config.yaml
init: "trunc"
grad_clip: 0.5
steps: 4020
Each number is 50 + 12 x the weight over its row's rms, rounded and kept within 0 to 99. Layers, rows and columns count from 0. The size before them is the row's rms in percent of the matrix's.

# layer 2 MLP gate, 448x160, rms 0.0724, rows 207-236, columns 80-159
095:82 58 36 27 44 60 54 38 49 71 55 41 64 34 69 47 68 38 65 46 32 43 55 51 32 27 48 51 63 54 49 47 58 51 65 43 48 52 48 52 59 67 53 76 64 42 42 61 47 53 46 53 63 51 50 47 43 51 71 34 46 62 26 73 31 61 51 21 56 54 49 70 49 62 59 39 62 40 43 46
098:39 41 76 54 48 56 58 32 53 71 65 53 45 73 47 47 63 46 48 47 69 44 65 30 49 62 23 37 42 46 39 54 38 57 70 53 50 46 65 39 38 57 63 43 71 41 50 39 47 35 38 60 60 51 41 64 38 54 79 61 72 54 34 52 52 40 48 66 60 48 54 46 67 62 46 65 37 42 55 58
089:63 68 57 55 48 67 62 41 50 41 76 51 48 40 51 35 52 38 75 32 42 49 43 60 55 43 46 63 35 42 36 58 29 62 52 43 38 54 34 47 38 33 56 60 25 54 76 60 59 49 50 56 33 59 64 53 50 56 63 44 44 54 39 44 38 46 63 47 52 33 67 49 63 44 36 55 41 64 53 68
102:47 52 59 42 40 73 52 58 45 54 47 33 60 59 52 30 54 50 38 62 38 47 21 31 45 68 66 60 32 63 59 39 43 58 32 59 47 44 59 49 77 67 65 40 59 46 48 40 53 35 60 64 64 60 20 60 30 60 59 37 35 58 35 70 58 37 42 46 66 51 56 66 48 36 38 52 62 44 32 25
109:54 54 73 58 75 45 52 38 48 63 53 78 45 41 67 45 57 45 59 47 56 42 67 57 62 46 37 50 51 62 38 55 45 44 34 47 66 40 60 79 41 46 45 57 66 46 45 40 57 50 43 22 42 42 55 53 37 68 81 28 63 39 48 57 30 75 65 65 51 38 66 36 45 39 31 50 32 61 49 64
093:35 67 71 68 38 66 35 48 62 65 61 50 61 68 47 51 46 30 42 50 54 37 30 84 37 60 49 26 39 53 49 57 40 63 52 60 57 41 38 57 42 41 44 33 40 76 52 46 58 41 58 23 45 61 63 44 39 54 61 34 58 32 38 47 39 52 57 65 46 42 66 56 59 49 63 77 38 51 40 54
106:39 71 49 56 42 44 51 71 35 44 68 34 60 23 38 42 39 52 54 46 71 63 60 56 59 45 20 56 29 59 37 49 38 65 36 42 45 37 35 35 43 54 55 45 45 80 55 56 42 62 38 66 33 48 47 64 45 63 52 38 42 36 46 57 52 38 53 47 44 59 48 37 56 69 59 50 42 67 77 56
105:40 57 21 37 66 61 76 44 38 51 56 59 40 30 45 34 33 75 48 51 43 54 40 42 47 44 59 55 48 51 49 36 65 53 42 60 47 31 67 66 68 37 39 69 43 39 84 52 57 68 41 62 37 52 40 70 57 46 70 37 35 72 55 57 53 55 55 35 48 29 50 42 48 61 61 57 36 48 58 51
100:51 60 64 64 45 65 39 38 42 58 52 30 44 55 68 47 26 57 60 55 50 33 59 49 38 64 62 33 42 46 65 53 56 51 38 70 50 68 60 53 40 56 50 34 35 29 49 55 50 47 50 60 52 33 60 41 54 46 54 33 37 58 51 54 46 50 59 71 40 45 51 66 57 59 69 51 59 64 55 38
106:60 47 50 67 50 66 48 56 43 67 53 35 52 45 64 48 64 41 59 51 40 46 51 22 63 56 54 84 36 63 36 55 34 50 53 66 48 52 55 47 56 48 57 57 48 57 49 58 30 45 43 60 38 49 52 33 61 69 72 59 53 53 38 58 44 39 41 36 36 52 42 41 77 73 62 52 43 29 42 52
105:53 50 38 42 55 40 73 27 61 42 26 56 51 47 74 54 63 44 64 25 63 44 44 46 49 36 58 44 59 46 71 47 54 76 47 35 69 57 66 36 71 55 54 51 24 52 78 51 46 56 43 60 39 42 34 59 53 33 69 61 59 72 46 33 53 50 64 70 48 34 37 62 40 60 63 63 48 54 45 38
092:39 64 43 42 50 48 56 59 45 37 46 49 53 45 56 61 40 21 65 40 28 80 28 50 55 57 40 56 37 34 60 51 47 51 43 32 47 50 62 45 58 40 43 57 53 59 41 32 44 36 51 49 49 44 45 66 46 56 60 46 72 50 54 45 59 29 53 58 58 46 66 50 42 36 43 64 34 39 59 58
099:51 49 46 50 32 44 49 58 54 54 74 42 61 42 35 48 67 35 64 30 43 68 54 65 33 49 51 56 32 58 63 45 56 43 45 60 66 54 37 57 50 66 57 45 26 61 46 48 63 38 44 64 60 63 62 25 64 54 48 45 77 33 24 52 45 42 46 61 57 79 43 52 49 55 32 39 58 66 46 51
100:45 62 66 57 49 39 48 54 55 40 30 64 67 26 59 29 56 62 57 47 43 65 44 47 44 39 48 37 48 29 48 59 53 46 54 47 60 51 38 58 43 57 46 67 42 46 47 53 64 42 42 48 33 31 51 56 53 46 74 21 64 54 43 53 61 64 61 53 45 51 44 49 35 53 35 55 35 65 62 54
096:56 65 30 68 68 44 53 62 33 35 50 50 53 55 51 40 42 44 46 48 53 31 44 50 70 64 22 43 36 34 48 49 55 41 48 57 54 46 50 33 55 60 56 40 62 68 61 55 33 31 46 48 38 43 72 55 40 51 71 68 44 38 38 54 35 50 69 41 52 39 39 45 32 62 73 59 38 45 50 56
093:27 64 53 48 63 53 69 32 42 29 44 41 45 52 57 21 44 54 53 62 55 30 52 47 31 53 45 60 54 36 47 48 34 55 53 50 49 39 55 53 55 60 68 64 24 29 82 63 39 53 56 64 56 49 38 45 57 46 45 46 49 70 61 47 55 35 84 57 62 50 62 32 50 37 64 39 40 61 40 40
101:40 43 43 21 54 54 51 49 48 38 26 53 60 74 66 58 59 65 53 62 58 44 79 57 60 28 16 62 63 38 46 33 45 65 58 68 44 50 40 56 66 75 48 54 52 38 58 49 45 66 47 49 69 37 31 58 46 53 54 61 47 51 73 60 46 29 69 52 64 50 68 51 51 51 42 48 52 60 42 55
102:46 55 51 49 50 86 58 34 59 51 46 54 49 64 60 58 52 38 60 37 49 51 60 69 36 50 37 74 58 47 52 62 74 56 55 58 33 32 47 48 55 48 66 54 65 70 39 72 42 57 46 42 57 31 76 51 43 58 71 59 76 49 45 64 60 73 58 28 57 32 45 47 47 53 41 51 51 42 47 53
100:55 42 44 61 72 38 54 47 60 68 47 40 55 49 62 73 38 49 57 20 52 60 58 38 71 70 48 49 41 37 39 63 45 41 40 63 61 49 37 58 30 54 53 45 59 31 45 24 42 53 56 45 67 57 35 31 56 71 58 66 65 48 44 46 41 28 73 51 43 21 55 57 38 76 55 32 40 67 43 49
105:52 44 65 40 50 32 56 66 54 21 50 54 29 26 67 54 55 34 73 50 45 49 52 43 32 42 50 56 46 72 62 65 46 33 45 54 41 47 36 41 45 33 61 46 55 35 64 56 43 47 44 43 40 64 21 60 32 70 52 50 37 35 58 62 42 50 63 53 53 25 50 71 38 33 38 42 45 69 51 33
099:51 47 49 46 42 72 62 51 51 39 43 56 32 27 38 40 37 56 69 31 48 53 60 44 53 52 49 41 52 61 63 46 59 80 54 44 41 74 67 23 60 41 55 42 46 28 30 54 56 28 55 47 43 35 58 61 55 57 42 67 55 37 39 39 50 48 42 65 32 47 52 43 51 55 54 44 48 76 43 26
100:37 41 96 59 59 39 39 40 55 65 37 41 71 50 56 43 54 44 53 50 35 60 51 53 58 39 55 52 59 37 13 68 50 55 61 45 44 50 26 62 39 50 51 35 55 52 52 80 66 61 41 53 42 59 30 65 67 50 65 40 62 51 31 56 46 41 58 82 33 62 50 45 53 39 38 63 49 56 37 44
094:52 44 66 50 37 50 41 68 32 46 43 55 39 50 50 48 38 39 46 61 41 67 20 33 48 44 61 23 44 38 45 55 24 45 65 46 82 35 48 60 53 53 55 33 41 38 34 34 52 35 57 62 55 53 59 58 72 44 54 46 51 63 55 56 49 46 37 67 59 57 57 38 54 56 42 70 33 58 52 59
094:38 59 59 59 52 39 47 45 55 56 48 49 35 40 72 62 48 54 50 52 53 65 46 49 53 63 25 39 40 25 45 76 59 24 53 57 42 53 43 48 59 62 49 39 40 42 79 39 53 45 30 69 61 33 69 52 29 48 64 35 65 40 31 71 27 43 55 46 62 36 46 43 41 46 48 58 32 60 60 47
119:62 44 46 68 47 41 44 53 73 53 28 64 37 46 55 43 59 50 43 41 45 34 61 31 47 35 47 50 55 44 46 49 25 29 53 52 67 26 37 48 52 49 46 53 76 40 49 30 68 55 60 75 39 44 60 51 41 42 49 37 47 52 59 42 58 50 45 58 56 45 31 44 43 33 45 46 68 49 60 33
095:61 69 34 35 59 49 55 54 60 43 42 46 59 39 45 50 39 46 68 50 64 27 51 40 51 53 40 47 45 34 63 59 40 35 47 63 53 57 56 54 40 47 57 62 66 76 29 47 38 54 27 49 37 49 50 44 29 50 83 58 61 45 40 61 52 71 38 70 73 63 56 54 46 65 30 62 53 48 37 61
104:54 30 38 39 62 28 50 40 40 62 36 72 47 54 36 68 35 53 71 42 50 75 43 43 45 30 44 68 61 53 56 65 30 69 15 59 58 68 52 48 55 55 50 49 53 58 27 57 24 47 56 58 61 55 48 64 43 63 65 34 45 48 61 67 46 64 40 54 64 43 49 51 50 56 42 62 45 50 52 32
091:52 59 51 59 62 44 52 40 44 45 50 68 39 49 50 69 33 34 75 47 71 41 69 44 54 74 68 46 41 55 46 55 39 43 59 50 39 42 68 38 66 54 48 55 55 49 56 52 47 16 34 45 31 44 52 40 74 59 54 68 52 51 45 59 49 75 67 47 52 62 43 50 50 43 45 37 55 37 35 44
103:30 59 69 41 44 31 47 39 46 36 47 41 33 46 64 48 22 46 41 69 69 25 40 48 48 67 55 54 49 56 59 56 42 30 31 58 42 53 62 58 63 38 55 59 45 42 70 50 39 18 41 60 55 55 34 60 48 56 43 38 48 60 53 60 36 52 57 66 60 52 50 56 73 50 58 56 32 56 60 67
107:45 33 50 35 67 52 36 60 45 67 47 44 24 55 37 43 76 68 47 56 53 62 32 60 44 42 58 65 65 53 57 49 48 45 59 52 56 51 34 70 47 29 38 46 48 62 33 41 47 42 23 33 43 58 82 52 73 56 50 37 55 34 38 70 49 49 48 48 36 64 44 41 45 39 46 32 41 51 59 45
# layer 2 MLP up, 448x160, rms 0.0693, rows 207-235, columns 80-159
097:56 38 52 48 64 48 28 59 27 38 50 49 43 39 56 75 51 57 43 36 36 51 85 62 56 37 64 54 52 44 85 60 71 37 48 38 37 48 21 57 50 39 55 48 21 41 65 66 56 63 49 46 32 41 42 48 37 40 60 38 59 54 48 58 30 59 45 59 84 44 62 60 60 59 55 52 67 48 38 61
101:56 41 46 65 31 62 56 66 75 43 14 55 57 33 73 52 30 52 54 54 57 56 52 58 56 39 54 38 69 56 40 43 33 58 42 50 48 41 53 45 62 36 49 45 67 46 44 42 73 39 47 42 55 51 48 61 54 41 35 39 42 52 37 50 30 61 41 36 31 32 67 52 47 39 43 49 59 55 51 54
095:39 43 49 38 25 65 39 49 50 63 34 43 33 46 42 66 60 60 47 62 74 55 38 53 51 78 44 48 49 77 53 49 62 33 52 39 34 59 66 27 53 45 55 34 69 58 44 40 49 45 63 51 56 36 38 49 41 56 55 54 59 34 46 41 65 67 51 56 35 70 54 52 42 60 63 67 52 45 54 46
098:62 45 47 53 58 38 51 34 46 53 20 59 65 38 53 56 40 48 67 49 42 62 67 36 51 43 46 41 58 55 55 58 70 35 40 58 64 49 76 49 33 58 42 46 85 38 44 59 53 35 43 48 62 35 55 38 51 36 47 44 46 48 47 51 45 48 33 33 44 47 58 55 52 56 33 65 47 47 31 63
106:47 65 58 53 57 54 52 38 68 74 71 36 53 51 49 50 64 61 32 31 62 39 35 74 48 59 65 52 22 43 41 67 38 73 41 52 46 62 54 61 40 63 46 65 39 34 38 38 62 41 51 63 45 54 61 56 71 37 52 53 39 56 70 32 55 34 36 68 63 56 56 37 51 67 43 43 51 59 29 40
094:27 29 45 39 68 49 56 49 26 18 59 51 53 44 50 41 49 65 38 35 69 49 68 46 67 46 32 66 57 21 37 55 65 41 50 60 37 46 52 73 39 55 56 78 56 49 55 48 34 48 60 55 68 48 51 29 42 54 37 60 55 61 69 55 69 47 46 60 65 62 53 46 58 67 35 45 49 48 46 28
105:48 37 21 42 70 32 49 49 45 42 42 42 65 46 43 66 57 65 49 49 61 55 57 77 43 65 70 52 31 52 46 49 42 37 61 72 46 59 59 67 70 43 63 54 42 25 27 54 45 45 36 37 36 54 55 44 57 50 49 39 41 47 41 63 65 56 40 65 60 43 48 69 60 47 45 35 51 64 35 68
102:37 67 44 47 44 51 54 39 74 50 42 42 59 49 46 58 51 41 24 59 63 54 24 62 23 49 44 49 51 62 28 69 39 64 55 71 48 49 47 42 39 65 36 29 68 42 45 56 59 34 46 28 49 54 46 41 54 55 36 53 48 43 43 62 69 47 52 44 23 53 47 31 42 75 56 39 44 45 61 65
099:66 31 41 35 49 64 57 31 52 61 49 30 67 51 68 51 42 56 66 69 57 38 65 37 54 49 45 67 36 66 53 59 35 50 30 51 29 76 53 65 48 41 57 47 57 42 45 58 51 47 47 41 48 39 64 36 45 59 43 43 53 70 65 36 53 49 24 52 53 46 40 62 44 51 46 40 75 53 39 38
106:45 34 28 65 50 74 31 61 57 49 61 70 68 50 17 53 38 49 64 51 31 53 54 42 50 44 41 56 52 40 39 29 37 43 40 48 52 39 48 46 51 62 46 81 38 47 22 47 35 67 48 53 63 52 51 57 35 43 48 32 60 58 48 63 54 55 56 42 69 48 45 56 55 58 66 53 38 37 57 43
102:41 41 59 60 49 36 43 61 26 79 45 46 55 57 36 63 41 61 58 64 27 64 27 38 60 57 71 47 50 57 54 14 56 43 39 52 40 45 65 49 57 35 37 53 30 50 35 50 49 47 46 82 52 52 51 61 69 53 45 55 54 28 65 54 42 63 43 52 74 45 64 49 43 40 44 35 51 58 62 49
096:54 77 45 36 70 66 42 64 36 55 51 51 47 48 43 42 60 46 77 50 54 39 56 48 71 59 55 44 63 50 35 57 34 48 61 67 57 59 23 55 40 32 43 61 51 49 57 53 55 19 57 40 37 76 54 44 65 46 67 49 65 54 52 48 48 41 57 21 59 25 59 49 60 35 31 43 45 51 33 26
099:41 51 71 56 54 70 42 65 50 33 42 52 39 41 68 47 60 37 33 56 51 69 58 42 56 54 19 67 34 60 47 67 28 55 41 50 42 34 51 34 27 50 76 39 57 62 59 59 56 57 50 38 29 38 53 55 55 59 43 48 67 51 45 70 52 63 42 31 30 55 56 58 46 37 68 54 43 39 51 61
101:50 26 56 35 44 63 36 42 39 27 55 45 59 60 39 54 38 76 42 44 56 26 59 45 79 64 52 66 37 64 50 52 37 65 42 49 67 25 44 47 46 69 50 39 66 54 61 51 60 35 41 42 46 53 65 32 38 61 51 54 52 61 49 51 55 38 56 41 69 48 30 47 27 44 49 43 32 26 38 42
098:63 51 51 55 36 57 66 41 37 54 50 45 39 68 44 52 65 48 55 53 36 38 38 44 58 66 54 51 33 68 48 67 59 38 47 58 39 44 44 41 34 56 58 44 58 47 69 51 39 41 47 50 67 37 46 43 47 51 54 69 54 34 44 69 39 40 50 42 49 53 51 24 31 66 64 47 43 56 49 26
095:59 51 52 32 47 61 51 43 49 68 48 76 56 56 52 30 44 60 42 46 26 59 56 38 56 57 52 53 36 28 55 71 64 35 56 55 56 53 57 77 53 51 27 54 67 40 49 47 33 31 29 66 56 68 63 31 39 25 68 48 60 50 48 57 50 72 18 57 59 45 52 69 48 53 37 54 35 40 27 56
104:53 40 46 37 57 50 48 32 30 53 56 41 49 54 72 61 60 77 62 48 57 27 47 51 54 32 31 43 40 38 50 40 50 54 61 42 49 52 57 57 56 69 68 60 34 50 57 59 25 68 38 59 66 31 72 64 49 65 50 26 39 60 64 70 46 55 41 36 65 43 46 49 33 60 30 66 69 52 35 34
099:52 57 43 47 47 66 32 39 74 53 60 21 45 51 55 53 67 62 55 49 26 54 59 48 39 53 40 36 42 50 51 54 33 45 58 66 54 40 24 51 64 66 57 50 11 46 49 48 53 50 40 57 35 49 57 54 59 56 64 46 73 57 42 52 62 35 56 58 74 63 29 51 36 70 42 55 51 48 47 54
102:32 62 37 23 48 42 46 54 26 45 62 47 39 62 45 42 43 55 40 72 59 40 39 72 57 51 56 45 34 34 74 61 55 54 52 53 30 73 49 71 36 55 41 34 52 51 63 65 37 71 37 17 46 39 58 68 45 46 69 56 68 48 65 56 36 55 69 61 44 49 56 30 59 51 64 58 43 43 63 59
106:52 58 43 27 45 67 54 24 64 46 62 47 62 59 26 46 33 55 52 42 30 37 23 43 58 53 49 56 44 43 59 31 52 76 34 29 45 54 68 53 66 70 44 33 37 55 49 36 38 38 60 51 57 47 67 73 50 39 33 68 38 66 76 51 59 55 34 41 51 53 54 40 34 56 63 46 55 42 50 72
101:67 57 43 48 48 39 42 43 42 44 66 49 63 48 58 43 68 43 55 53 54 56 37 50 58 44 49 69 48 53 38 60 42 58 39 36 61 49 22 36 44 44 64 43 25 69 36 89 22 39 37 60 39 74 64 38 53 49 50 46 43 64 57 55 46 49 46 43 55 60 48 48 29 45 44 62 56 35 70 51
100:52 48 42 41 43 67 59 56 38 60 39 50 55 33 59 36 73 63 57 52 58 53 47 56 37 43 42 59 40 43 61 51 52 60 59 55 44 43 62 45 65 57 71 66 37 70 48 52 75 43 71 41 49 46 63 33 27 48 51 77 45 39 44 45 54 62 50 51 59 34 38 40 35 42 63 42 54 28 39 43
091:71 54 60 48 41 33 43 54 49 42 74 57 47 67 59 36 52 35 49 55 62 60 40 52 48 58 59 60 28 45 58 52 63 34 43 54 38 35 74 54 46 58 50 60 27 38 44 48 41 34 47 73 48 48 54 48 52 45 66 57 39 50 42 57 34 37 52 67 64 52 46 82 68 39 56 65 60 42 52 74
094:77 42 59 44 50 59 47 40 50 35 70 62 38 35 43 62 19 45 31 32 46 63 69 58 50 54 30 45 65 51 60 26 56 39 51 21 65 46 39 57 32 31 42 74 49 62 60 59 61 40 50 42 46 52 25 52 42 60 55 34 51 57 56 45 41 50 46 52 67 57 70 44 45 43 36 55 46 61 44 53
105:45 27 79 43 34 58 66 66 70 39 48 72 65 49 47 22 57 50 53 39 25 56 51 61 64 62 56 54 52 48 44 49 38 43 44 64 36 55 45 65 57 57 47 57 54 31 53 34 54 36 43 35 63 67 53 43 44 63 37 44 55 27 47 62 54 50 50 65 37 38 42 38 42 46 65 44 32 70 63 59
098:55 62 33 35 27 70 68 40 55 41 53 54 44 48 48 48 43 61 52 25 69 67 57 58 63 56 36 37 46 28 39 56 70 41 49 57 45 36 46 43 50 70 60 63 65 46 35 51 31 63 43 61 39 49 77 47 51 56 44 55 52 48 59 52 60 70 42 62 52 68 56 66 26 41 48 39 65 62 72 66
101:35 56 53 51 47 37 61 38 40 52 27 56 40 43 39 68 30 46 62 48 44 54 36 36 52 44 53 50 35 51 63 55 33 60 36 52 61 74 46 40 31 61 55 55 58 34 75 55 35 54 59 42 62 68 49 57 39 55 74 61 63 34 69 50 27 32 53 52 49 30 65 50 59 47 48 56 54 50 39 39
093:64 53 30 45 45 44 41 34 51 55 41 59 58 46 46 41 35 70 50 60 42 41 53 51 54 63 39 41 68 52 55 45 55 59 33 46 69 69 54 64 58 29 44 58 67 35 36 29 40 60 38 50 47 35 45 54 48 55 59 36 46 46 79 38 31 52 40 40 40 59 65 46 49 52 57 74 54 62 54 52
097:57 56 62 37 71 63 36 68 52 39 54 35 78 49 68 47 69 51 39 42 26 50 49 44 55 40 50 62 61 42 34 43 24 44 53 57 51 37 39 44 42 68 61 70 55 45 38 41 55 47 47 41 59 35 60 55 63 41 73 29 51 71 73 69 52 35 53 49 37 39 49 43 35 49 50 68 44 28 46 44
# layer 2 MLP down (transposed), 448x160, rms 0.0671, rows 207-235, columns 80-159
096:41 70 52 46 50 42 63 50 38 39 53 41 68 39 34 39 35 36 37 46 47 58 68 54 60 43 60 22 54 53 34 43 46 52 56 48 44 57 67 49 40 78 41 54 59 64 38 40 27 55 50 49 40 30 56 60 54 56 25 38 57 32 48 42 43 32 36 60 47 57 75 50 60 61 63 59 66 29 49 50
104:53 54 58 49 55 34 58 51 55 43 39 48 71 49 52 30 27 67 57 26 41 53 42 55 68 60 40 28 51 42 55 50 45 52 51 43 49 44 60 49 54 56 39 40 44 42 39 63 40 58 70 28 52 44 43 60 67 67 47 52 47 41 37 35 67 41 62 39 32 52 62 69 36 51 45 58 53 52 43 39
092:48 44 50 40 36 39 52 51 34 76 59 44 63 58 45 57 45 57 48 51 67 67 55 39 47 50 44 44 56 64 46 40 58 40 66 46 41 57 56 64 51 53 48 48 45 53 37 59 37 56 30 60 52 45 42 54 50 99 48 53 45 54 37 53 60 47 64 50 49 46 48 53 47 76 51 51 59 47 48 41
102:46 50 63 53 62 25 20 25 54 39 49 73 48 57 52 47 35 55 42 49 58 54 47 64 38 43 63 45 69 61 66 59 35 72 34 57 48 45 49 49 47 50 62 37 32 35 41 63 44 49 76 72 36 44 52 31 57 56 43 63 60 73 41 39 50 44 52 38 50 53 40 58 30 31 50 46 50 49 57 64
102:44 59 40 39 32 55 20 53 55 61 61 62 47 62 38 41 45 43 23 48 44 34 43 72 74 40 49 42 53 47 33 47 53 41 34 53 76 84 44 42 56 81 67 57 48 49 59 32 51 29 35 47 55 59 67 46 69 19 34 53 38 58 52 51 54 34 31 48 55 55 55 43 50 43 61 67 50 38 38 67
092:54 52 44 65 40 52 45 61 48 46 75 52 28 39 64 49 43 61 47 43 55 40 29 41 50 39 50 51 48 37 31 36 57 44 10 47 52 48 44 38 53 45 61 48 44 55 56 69 50 59 66 58 58 59 72 56 45 66 57 61 41 54 57 50 24 51 51 37 33 45 45 57 54 73 74 34 64 57 54 60
106:58 61 37 54 60 50 71 63 38 54 39 46 47 41 38 32 33 45 48 54 48 61 48 71 46 54 24 44 59 50 50 39 54 86 25 62 57 53 55 35 60 21 51 51 72 56 59 41 40 39 70 60 59 57 51 33 52 61 52 54 54 62 22 53 53 45 54 59 62 49 52 50 44 54 51 35 25 66 53 56
104:38 51 50 55 44 53 54 42 49 51 62 41 64 56 43 53 38 56 37 48 05 52 40 52 45 36 57 52 36 44 47 47 36 62 51 48 35 61 44 43 55 40 54 28 28 41 44 38 50 43 73 69 62 65 44 60 52 33 59 48 44 68 44 63 36 41 49 43 61 63 42 42 54 48 53 62 73 62 51 41
099:37 61 60 50 57 42 38 48 54 32 59 63 68 33 80 56 64 49 41 50 65 58 34 46 40 68 46 59 48 32 58 48 69 48 12 49 44 43 47 32 44 49 49 61 49 49 40 50 42 45 65 57 55 25 13 44 46 57 55 71 66 56 64 58 43 36 33 34 60 34 53 52 56 46 46 28 70 50 51 34
106:66 62 47 49 61 70 77 42 65 60 58 47 45 55 54 63 53 44 45 40 46 41 56 65 42 42 50 65 51 71 50 44 57 50 51 49 56 45 24 52 65 57 26 38 57 34 55 32 55 64 51 40 19 50 49 54 60 44 51 64 48 50 41 48 64 33 33 50 60 67 49 37 43 63 52 46 45 43 69 41
102:54 59 43 40 42 46 40 51 49 42 40 47 67 40 38 48 40 41 43 52 32 50 23 59 31 59 51 70 35 44 59 33 40 65 27 91 36 47 60 58 57 47 56 50 66 61 45 35 49 39 38 56 45 61 62 33 51 84 32 48 67 55 60 53 50 47 48 60 62 35 49 42 52 50 51 36 49 53 60 58
092:42 40 69 55 21 44 71 58 49 42 46 30 41 49 49 32 46 50 45 50 54 46 71 41 62 44 50 55 50 63 54 68 53 46 35 48 32 37 43 65 45 41 55 59 49 52 41 44 39 51 47 52 49 41 44 54 27 44 54 36 57 54 44 55 41 59 31 50 43 63 50 13 36 66 62 53 86 63 40 40
099:41 43 48 35 62 51 63 59 50 57 39 52 53 44 58 66 67 77 53 40 62 61 32 41 54 60 43 47 57 56 54 80 64 39 42 37 81 54 43 65 41 44 54 52 39 50 33 63 29 44 45 33 24 47 42 60 45 67 54 51 37 50 49 42 32 60 57 62 55 51 41 45 24 68 61 58 44 51 39 42
104:64 53 72 50 48 49 07 40 46 49 48 52 60 45 44 68 50 68 68 54 43 58 78 58 32 38 60 49 61 52 62 53 38 59 39 58 65 51 47 40 53 49 72 40 53 68 66 35 51 51 57 50 40 66 40 52 60 41 54 39 39 67 59 57 27 68 23 28 35 42 26 30 46 26 48 37 58 63 52 55
096:63 35 48 32 42 54 61 46 61 47 45 44 42 40 54 48 64 44 56 57 47 35 49 53 55 60 38 38 19 30 46 55 44 58 50 60 29 63 69 45 51 46 46 52 64 45 48 29 65 57 64 56 73 38 43 57 26 28 58 59 46 44 68 40 47 45 49 54 57 67 39 34 40 57 51 35 30 42 63 25
100:33 56 42 47 61 64 36 59 41 44 48 49 42 35 52 46 49 67 39 52 66 57 51 64 46 38 40 34 51 41 47 30 71 35 58 47 64 61 49 49 65 51 52 54 46 48 43 47 26 53 35 32 53 33 29 37 48 57 58 67 48 35 46 54 61 36 50 52 48 48 47 42 30 32 53 50 38 45 45 52
100:29 55 53 46 42 59 87 42 51 56 42 62 47 66 44 80 59 37 36 72 48 61 63 37 37 60 50 28 54 56 35 36 51 45 52 47 61 53 41 81 40 46 52 47 59 52 69 49 69 50 55 53 40 59 56 34 59 41 68 53 54 43 48 34 51 41 33 63 49 51 37 41 55 33 41 44 38 33 49 53
103:29 31 46 44 32 66 76 49 56 55 67 44 45 62 31 67 31 57 57 35 52 58 48 37 60 68 66 51 62 56 48 38 57 37 81 44 64 52 45 51 69 51 32 48 35 74 58 59 60 51 52 57 46 43 65 60 74 67 59 50 52 61 55 54 45 48 31 47 53 44 59 41 64 42 47 93 46 52 45 30
105:42 53 50 38 57 44 40 22 52 43 59 57 45 61 53 53 39 65 45 46 59 30 49 58 66 43 46 55 19 24 65 59 53 66 46 36 49 49 65 51 27 56 55 46 48 64 52 67 49 47 39 26 49 38 66 53 29 37 58 46 50 56 64 45 39 54 73 65 41 46 60 38 45 39 48 32 37 46 42 53
097:48 55 35 39 49 69 15 31 54 67 60 39 53 65 36 38 55 60 47 52 48 39 50 64 61 43 53 46 35 48 41 50 49 71 59 37 45 46 40 30 59 63 70 37 33 66 69 53 65 39 37 44 65 55 64 55 70 21 19 60 33 73 54 44 63 50 45 41 46 47 51 60 45 55 59 58 53 40 39 52
101:46 50 49 49 61 37 51 37 34 45 62 50 52 63 48 36 55 36 33 56 52 35 62 65 40 54 77 52 38 42 52 47 37 38 37 54 61 46 37 70 61 73 57 50 41 65 53 69 43 30 25 41 58 75 35 41 70 41 57 42 23 72 56 50 41 47 50 52 53 51 51 63 52 40 51 49 80 37 65 58
099:31 44 63 39 45 40 52 60 67 37 54 33 41 65 71 43 49 34 44 42 75 53 64 72 46 49 50 39 49 51 58 36 41 45 57 42 76 60 60 42 72 45 36 35 49 33 54 37 35 54 38 36 62 50 48 73 51 67 36 43 40 45 24 44 51 42 39 42 54 59 41 43 55 83 45 52 29 66 39 34
092:59 53 50 66 47 43 43 49 43 70 54 49 55 70 20 55 63 54 46 66 56 39 41 68 36 39 61 71 50 63 54 31 57 46 46 67 60 39 40 39 49 41 54 49 52 41 46 58 69 51 59 44 60 63 63 39 58 27 41 49 25 39 39 58 67 36 54 62 59 52 66 52 60 51 38 58 22 63 56 51
095:53 41 57 63 35 72 40 51 70 58 53 35 41 53 49 46 53 38 54 37 39 56 44 68 56 44 62 44 53 40 63 48 68 33 53 62 33 37 49 60 42 56 52 50 53 49 58 73 30 43 39 48 45 46 53 51 39 57 68 47 34 55 58 74 65 65 42 56 45 47 56 49 65 30 53 54 88 50 43 73
100:70 60 45 27 60 39 29 60 17 29 40 52 52 55 39 33 57 53 27 46 63 48 54 46 50 56 56 64 54 43 57 34 37 49 54 52 85 53 53 36 53 44 60 52 53 44 32 38 57 48 68 71 63 53 51 46 41 47 79 30 42 51 48 45 39 50 55 59 52 57 29 46 48 71 70 52 72 31 58 33
097:36 48 62 44 63 51 32 40 40 27 65 51 49 48 55 48 63 44 46 35 67 46 52 72 35 60 26 50 58 60 53 45 51 57 50 60 37 57 50 42 44 53 51 46 56 40 80 26 65 50 42 32 35 29 67 46 50 58 51 31 58 43 48 59 54 50 65 70 41 75 53 58 43 52 49 36 60 39 73 61
099:37 37 52 55 43 42 52 63 52 66 37 46 39 44 51 57 49 60 33 46 63 61 55 37 31 42 73 47 49 51 50 50 25 55 51 59 43 43 33 61 36 61 47 48 59 59 45 58 51 42 69 56 50 72 52 65 52 01 70 54 45 49 62 67 52 63 45 61 49 36 36 53 50 71 44 57 42 38 52 49
094:61 75 47 66 49 61 30 50 40 51 53 37 50 65 43 56 38 46 52 37 72 39 50 60 65 40 44 33 52 39 31 55 43 49 35 64 64 46 39 77 54 52 73 68 60 54 15 35 58 43 57 52 67 54 61 40 59 65 64 46 36 52 48 37 40 52 43 50 55 57 35 73 35 41 42 69 54 56 55 51
100:60 49 48 28 38 59 17 26 68 55 47 60 51 67 63 69 35 44 54 51 58 38 64 55 39 46 81 62 50 54 49 57 41 44 45 34 63 49 52 45 64 63 54 56 50 55 42 23 53 39 56 49 49 54 62 65 56 82 71 52 57 54 57 50 51 51 50 57 75 35 73 37 40 32 52 40 62 48 51 71